python train.py --num_hidden_layers=12 --hidden_size=320 --num_attention_heads=5 --num_key_value_heads=5 --head_dim=64 --intermediate_size=832 --vocab_size=8192 --hidden_act="swiglu" --norm="rmsnorm" --norm_place="pre" --norm_eps=1e-06 --positions="rope" --rope_theta=434000.0 --rope_fraction=1.0 --qk_norm=true --attn_scale=0.142 --bias="none" --tie_word_embeddings=false --parallel_block=false --extras=["local attention windows", "shifted keys", "value embeddings", "a smear gate", "learned residual scales", "capped logits"] --init="uniform" --init_std_qkv=0.0341 --init_std_o=0.00697 --init_std_up=0.0341 --init_std_down=0.00432 --optimizer="muon" --learning_rate=0.0099 --beta1=0.95 --weight_decay=0.019 --lr_head=0.0103 --warmup_steps=0 --schedule="wsd" --decay_fraction=1.0 --decay_shape="linear" --final_lr_fraction=0.05 --batch_tokens=65536 --max_seq_len=256 --doc_mask=true --train_tokens=426800000 --max_steps=6513 --dataset="wikipedia_en"
Each number is 500 + 50 x the weight over its row's rms, rounded and kept within 0 to 999. Layers, rows and columns count from 0. Numbers have three digits each. The size before them is the row's rms in percent of the matrix's.

# up: layer 2 MLP up, 832x320, rms 0.125, rows 305-330, columns 80-159
# down: layer 2 MLP down (transposed), 832x320, rms 0.0738, rows 305-329, columns 80-159
# gate: layer 2 MLP gate, 832x320, rms 0.118, rows 306-330, columns 80-159
up305 096:454548527428518581492489532487519477554514541526555493528551519534553480527480609457454477559539519455521584548564581522548479500493515509447484442529529454486535583574475495467503391544444588472541490489505573609526525495460572528425477552
down305 093:481465499478518476608585513493521493465532496523471478527498546585461468549473556502430543434527496400433522486540535464530471589513451498502528483556538472444433528434431534470532529471511660432535478538523478544583518448543428514555465570
gate306 098:487487498422569475544537526581549541466431509451456484587546478514485570419479555510500518494482472515511532491556546484428509473466502521501514674507511497534564411547488505529445393469537421480481504483490548578525514439497495500444543433
up306 100:579580517553515513443509449561517466508488428416610528424609508556520482524548488473471495512464499485486575488481527400501594459565457522494563593471549546489565537496551606494494434532452491517421501471497556532423482572483553535496572592
down306 098:547542482542551514585451539455467547470535482472482426500520468501497472437530479535471533482612508456498435551453527409547522532503477583481390400449467542534523485484486549547503531469425548488572500479429495456460525510508576532457519555
gate307 101:530556437448516537491397490515532557523479482636436561567496489561558506488518469403543468422454530450541545508546379485531497488516573501537464549523442535474413505450409508598451494505508546441603516446500506532542423546483558483569490542
up307 102:478491548535453485476498611475547483471442580532525547523501498497440627475428473533456488519420539428526475560485475441521507419465459515501549442448504519451480473593487483472543540467467476480492464474466446502520489494430487579374500528
down307 104:491527496499609515491555456447480495498557469527471498499506552475566522500583523433421473457448472480578527404485398596544555448530555555521411487557458483434486617540444471533485490469471481427478450498495557458588461503623493445533550483
gate308 099:473409467461465462508520510456594524471418512428398515467512593521535535451468461541432460477464537510548502477547445532536531480442553565474495565536431493441440518444528553447464528545475533432497554426418493540524583472485446601469472529
up308 098:510432467486551412516534540515471541505507577418415467454500551538528541474535448486485524583401558443538437403527463577513454456567466510374558495484524496467534457498547460520421483507524473617519429519545536417587507481471560497481391555
down308 102:439503515534446537503475519519394521577509483487443553458512496546538583441443449506469575470440474433480403477480439446567510485432452430471510426529604452383549499486521532433435525529526558503497519484474527576518514545463476457503516483
gate309 104:619476470480461528615532538466521548514411458487472526538414449460555418572568480485454503454413524526398509451533453436512611511486409588587484596472542548519545550531488511524504494511439445465487573423496438448460488476521584525444503417
up309 101:543564516500537518455467569427473554432482517597591409549517478580519527505476512435572512586515562546440481564474466541491520615470523482516457576514536496457490477421560461393538530463443551484513622469525479538438529488529536508460509426
down309 102:530417589540489564510514557466416487437450562484541609491449564475507518472565460592515512537484541506536445537569403533513515533537490483530507444509533514529530519481395488544443530500551430336508509499495516442438446533526519536531465527
gate310 104:478508565550395549471507451481533556498556476581515501438550401502506478496532517527461512473529455484457417442573451486538488605504527529543500409480492557544442480553545505487603526516472427530526494506561515476547487587546588376457504595
up310 101:416525514423479559467441518401544566603517506472568471472507480516559530460526544534554504552411434511403462490568478517530545539553487538520471496479416332494407543515575538575539460448520456481419506503552535469620506496475531500505537577
down310 103:506579486489485602538462560496523537514577562476567520457432481512510512540468460425561501474445585493527556530413506442482458449602416479568468525494479543522556486517500541562438431528546475604524494550585562563531427530477486508497460523
gate311 085:467495451454382605457471496414447478509566496479557510570556531550522543503469444386517489505468472509507503434472488561416502462455471497528510436583468417574437505498559562437450510540477480491535526417485521524541471611447596496459532498
up311 094:504380498528493556550551488534442552445558440517521485471519506520490520468620457439507589530542521522583555459486505543585420474558545553472523380444472575570451541555519515522456503474634374504522538520522432545457480489512523419533516494
down311 087:525501484487543486555542462411481462541580531427501568483478462524436545487545449446473413518532434458451479570537522548519492520546540439649541540431508464518492442596527538489506512613462523629511501464523501538522534564442494510443562670
gate312 106:573461540428534517569427483547445455478555508537458537487384540527472429493441563457477567466551442464521591528521457364526492551500485495580478437574387452488460490425552543540489578484517535452560458525572551487517544533547589535507484518
up312 106:565436492393384566507550541508522548483547507415503478498601525433486427452547479560488490528537562531514533514533553534515432550422568476484504558518505456476473478504524542528564580507406524545458496557516496539563440473422513594550437474
down312 102:585528600432427438547458522487490530427457419447438386464498535469502491494538554549473446494469448486460560496481462481548445508518494462443503501556454525509495433422638513469514485499579485499497497510484479514506501503474472420504500613
gate313 106:457443531516488659520447431556469528489522577483566440501456431617535511389632580484453559493546499453480470491495436462494454464536483578485468453472573624513612461410498434412429474444544430531533510470438481533473533435451511512486482542
up313 103:624419502458496429445521454454501430518559512478472466463525525564453543558486571484497413551485480458506530521485435436577533461589570506497474445466555468372468486498521452540472445574424582472441394468448452462511592464555494566538477430
down313 098:473581462465519472492552502556526632578522486527466525557563429392482410493462460638457477567540535581545512505504536567469536510481479464514467564539435461540423572586498514505437451495502511476424495505545555504537493567457459552514414595
gate314 098:561429454453557535549570473515513483549533404530485455527448543557471523525416539574440511510480530584482479393398454572614579483511506520510544529526526463537485470421631406595460621542455531471598514398446489513541499426514467535457442481
up314 099:507547508505522450402561540477486524573459478506572493506448563464579501472584597548482573518509564408530558460488535510544504471520505516473526568541549496581454456498508492505518568517419596476546439408501433464384574496515517525536461489
down314 100:464465488526511419510492466437497422452493483470480400550441494450542422582420530504463495529511560545559548515589514465539518590533547499452519467409464468490481550538423456555522538538498634459558437538540466582491602465483467467476501492
gate315 108:488491547524439473487498511592504536411510472458402509582472516490461464433538449553464507410439408461466531503418452511583561489573408452573536373528549492470480414449453594508522544476529411597510586517552566485565499518384417461495511513
up315 101:508500530443479501425353566448536552440448572448472421492456483561504565575561412360539516501539491577473455491558520419548547403522496544387484527521492470480531592554476474482609438474522511606455554618607503503588437568508456515435563625
down315 099:506491407494530541608488523514499496514461589470417451464519442528570449456530434433464538519529486570464611501565483448515516430566475556418391570463518496581485562390558460501569438464519473564449475537619489548464469524546419478464378569
gate316 092:419592535493552599573532494626569522448529495409437459562487514505517488563454442456494463537488508480560479471486567610526468552520414534494479581488577538532482473474550596578512502543510496496422498515483424520408453544397542462502625534
up316 098:424548573545475530507463546488517478384460551501506459503586450588508470481534565531524494536422510466530446566399425565522519454401489470461519468458444542489522513573530509528450541477467514472550500430466541513516438483556471494510421534
down316 094:572502537434462428361506367535513465511564481524496476478479403471488585530559509503468555453537482420500532500520602450458553545523507502525555440417377490443437548524538590541498518551568480459494511505521468500571515503387498471453490498
gate317 101:468530492511487429572479529433482492368528548465523430484453450559586504432585528449445490502506521438534547410531578483486439548527436546536527517402490430530552474479604492441481487562522481435473526465497541551438455444516493441550417448
up317 099:434556464503499433501609542509488434588442509532501524481540573358369416557448544453423508487588485513397553502561484561537500493543467454493552525502471569442524452487402492517577528561489579478430506553513570546449615501547466403499495558
down317 103:510480497535467504440443447546541524511477441583509460505497478481506442513476561529445530471492452512450485525469536525456516509542512486441411508524550503434537446442452484496516532513538529404544444466549503538500505468525492471473460519
gate318 102:411450447442445563547454453452565493505437556577509545477449511523485574531442499468487519600467532521464538595482483541453446469461441475582475437405449487467447482483494613542555496504392504459473558508437513590535536465530478528514459520
up318 102:542547520541472490464472461500511522399500535457523421501454415568552543557522555490490531435395489551492438456546514531496618536457577502363533515520539572482516493459569554499468440516520466553476516560583505568526575534594496566463503467
down318 107:461548503534526465475473521486559442437501458565494486525474365419453539472529525491477599482502525458549478470479489617531478499493477451457487583514524569462483573365572518553509515488458466573505501448599398420541548499491437575370512502
gate319 104:533528535606575400490567493461565480538521579517416515548466442490487434587544444511461499528463501434508492576542498529443449473434503456487476520490471464461521451533479369405550527491523533474519525497571561506508534467441600465551494541
up319 099:493437509459456470553545502531541433466472479535489500538577518480558532537513420558470443563431500572457630488549476493519427636445467591497506493587468522537543520561433576490477585566533530525541533499557428586507591556494552465405495527
down319 096:484555506390560480534493539536646583565469529509462553445469509541523490510508560543559461588458626497414508542557442423424560549455507489583499494526538484526493514511519587466538532525579497527599537532533502425471486517546527418540444564
gate320 100:498546504503480485473383535532458526516472401461421597561395521607481415481425485534423446466474503461505584569488473437495529485456540520478581572461503427496532522571517520490458384532566513536511509456529482553402478462403414470477495527
up320 107:515490514418529462428442455433536592396607455550556541553491432505502406521493466478505501441512591486506495562631505371646562527522447474428458510445395549442510488524480508542519541516566512419514492552460572509444499512483546443525484557
down320 101:467426452495547595480511470635568416517539479524427563515474457507533478558446473533585394445468504529560502574460532554438469442511455524530511543467438406552540459471527481575495505502484532571475439469517542551434555426528398497495365565
gate321 091:465496476480473517475477466451562537504457544511493550468489522409510482539485527634560471514552396487509580536398471463465510464517541500592432446451517502517531467549490537585484418590497563523461561465527518510452530496593515555511494580
up321 091:493434554610465571501429481464426381543461456515488474422547650513492477553528538487458533348400459393526588421533536536453513528580526397446495438575523506504466538452424495462432467432538458545503499425488462474535521471504513523544428498
down321 093:464556465587521500458534663490600442525488460455589471512477538548442509527478466480493540460416503511538567432570468553501539592504451520481558552534459476518514618544514494453418495405543418485535535494500400521516443546445401543451408541
gate322 102:598582515523512574429452446507579461574440477491522558559535492465521444502414611471633536562570413488566588449555506533527540506447451513521570474434522551530486499446485472460474467371461530421553491496516559494627575505518446513500433418
up322 100:446464438533439511507558486538473507518478562468546424416422503553534476478506481530504384433446618483457518563537476496487527420512559470487456511479481490456449446447443548411576502588529575553493474504510482490559471514521562457502564484
down322 100:533491494582442446540543550550455424509519535529524596472512502522519477534583501551426484468562389451524510424526500501429575496414455488435548479511481561508534510475495454545492547460509466525436551514554618511522483534487498503497431511
gate323 101:512499483563415466446486546443544395545501564572465530461571582505528540532520532627485435480502437549516456577494529596485592477506435481437534548467576525543520504418473499486501513458602505526522505463528512579457483523497472587540454536
up323 088:563481540532453429424530538454492535460453599462522537562475528523486499457502503376509515607448453434459430520459428437540580539442475466463515532414435457508502529508526515537489551444540503545512488506481450477467531474536539536499458450
down323 096:559505559575507569386485430496509514431514479498531475499419450524488541421414535487534483556552448411425459455431497447549515547473485468521510461490394496475411522524516565490472524589512484557468628441506470474537524585485537431527479469
gate324 104:465492432534494523475486484517652414396453490364552485416592532546541536563515622524457539532562490551534475475491421516549529491435404423473487547493516464561571401417522490493532558481541525479458416492528533525591494517476460513465483545
up324 102:507461470517419548418614539563359500608477496543497483499448500489504577652549570548517503553504493482493529520517503483500503494504495511537479512406523520504425541474443434480530593526494488482452449469515538499523477535499555582494573427
down324 101:490525525513421527566644574502558542496560504396514492481527593495503521532502503531453478598508483510520508493496474459484622457472495398523370480579526508592422483531502501488420505539565575495481461484531575537604523546573544425456612527
gate325 093:433481486529488320451462542463502527533575544479500486447498479518533497498410546560528419533508445474366565582480487563525468452521495430427507568429479483496506526480477456528530596431457501472502392525535457577518508490580516570543502471
up325 095:474534490528549539523577558489556495506504464507622567573547543618457519411528499436581556467606601468528456526496416454506469514538572487493461515543477559430591435545573467488503449467480449472504555529526459438475520578455514441541480438
down325 100:464490492597480581499556619535503405485501470590533591635521546461417591468460515459503540532549558458495475525502443477543470487529504520533454532496459546567557428505522453514508400426560520416504509565527560568561453546558404450411516474
gate326 101:423564590469443520477494494483461469473575479490445467532507575488541577508513499498400457436521471544506595501602431436439447485552468456450470513469472465453477493449559490507469499502539517511541482484551540537465545505482603447539472490
up326 101:587454526458435535423498536500493532418440471570490585482439529450464539492499492563514563540372541553485499427505440471471501529562496477511485472396440399525504433568528536429571458486537463412512594548470450497519532470459452493469392463
down326 104:469475540538478502528402426457427510460489443527620558567455574477575491513481522485525558488479466525440524479461462459529531535549494514556550608476535576526520481537523533554516439451544484543632525551517506538480518411449522433503519462
gate327 098:574528488560576420503509507529580547508479490486491473450525492510665526501496496469485427517425511481521523523482420479492522480395465517499546492532424502462530540488566431477473320456550504514473499586466452534490449530533586540445459482
up327 098:486502563484505482548590515521504542536502511460421485530458458492544538348529468523523400407479616505477595533487532424499534498462610469664443507534536482464537503531523497520461483541498493512494502498510494471587524498541494569495532508
down327 104:514451542461465418450495495574519505547480588474487558382581548508556470501493445539513420556453402468478520565566533495487465403452501572548461462523558516373456493507604522448420463508457483459489524558452520425522489544519510469508554581
gate328 098:552516513547541521536510472511420453439391578463585518485568472521511426512429459576498509538554534500483438520412502521452564577478499406444515553520458536546469513529523495503445553488405540515445529457459447543441449517527477488510478487
up328 092:456488495444540454533549534499431519464544475441450487522575534419445430589509411495456534519544493485538487600536551455509515457483532486589473422529507475558411510471487445531415544607598500586444519599563509451411531462536581515596431558
down328 098:472506431458538525534408502373558485499612429485590607629564412503501519540471553496526412386578557585505514479464452551454501415449459550508433501498478520434579476410534483492503499419561534485412553458431442469501486504529569488475484511
gate329 096:655493531585510426553456504475568472520501515449517486545482439493523457495580529632467578498458482532457397449452479536513532521455499509504478451537587482527525554448563548394529481447440535504510507593420455609457547520552390479534487494
up329 097:433557477577462431516548582489572534558458525505500496430499529575484419502522514585476536542512429524574452561510461470533582462582546549451484471512523514390457519508387505492666492450465494543461468506438517562457437456535541486488573550
down329 100:457527552580562523513506517554545524583465470486415532473555529517488509543420480435562479548466451465610484497511548405452518579478546498542489517508488456529587558479398500472525446502431406456468443514558497583553511387584521486495531492
gate330 099:483509526456485432548500416506484478450498414505586449453475507485479506573446505486451533573578538571592513453491473461513452473539485449469523505536466505459508498581517505418475505527449480504522480458498465514503491563539535431521495455
up330 093:511537452485467481574423513551525550496574580538512552585524436514540393398507471508474482484441461497461504480507546560490517575450531550545494623467530470502482497467553439537591461440535573490409624475476489527525526495532497473592416503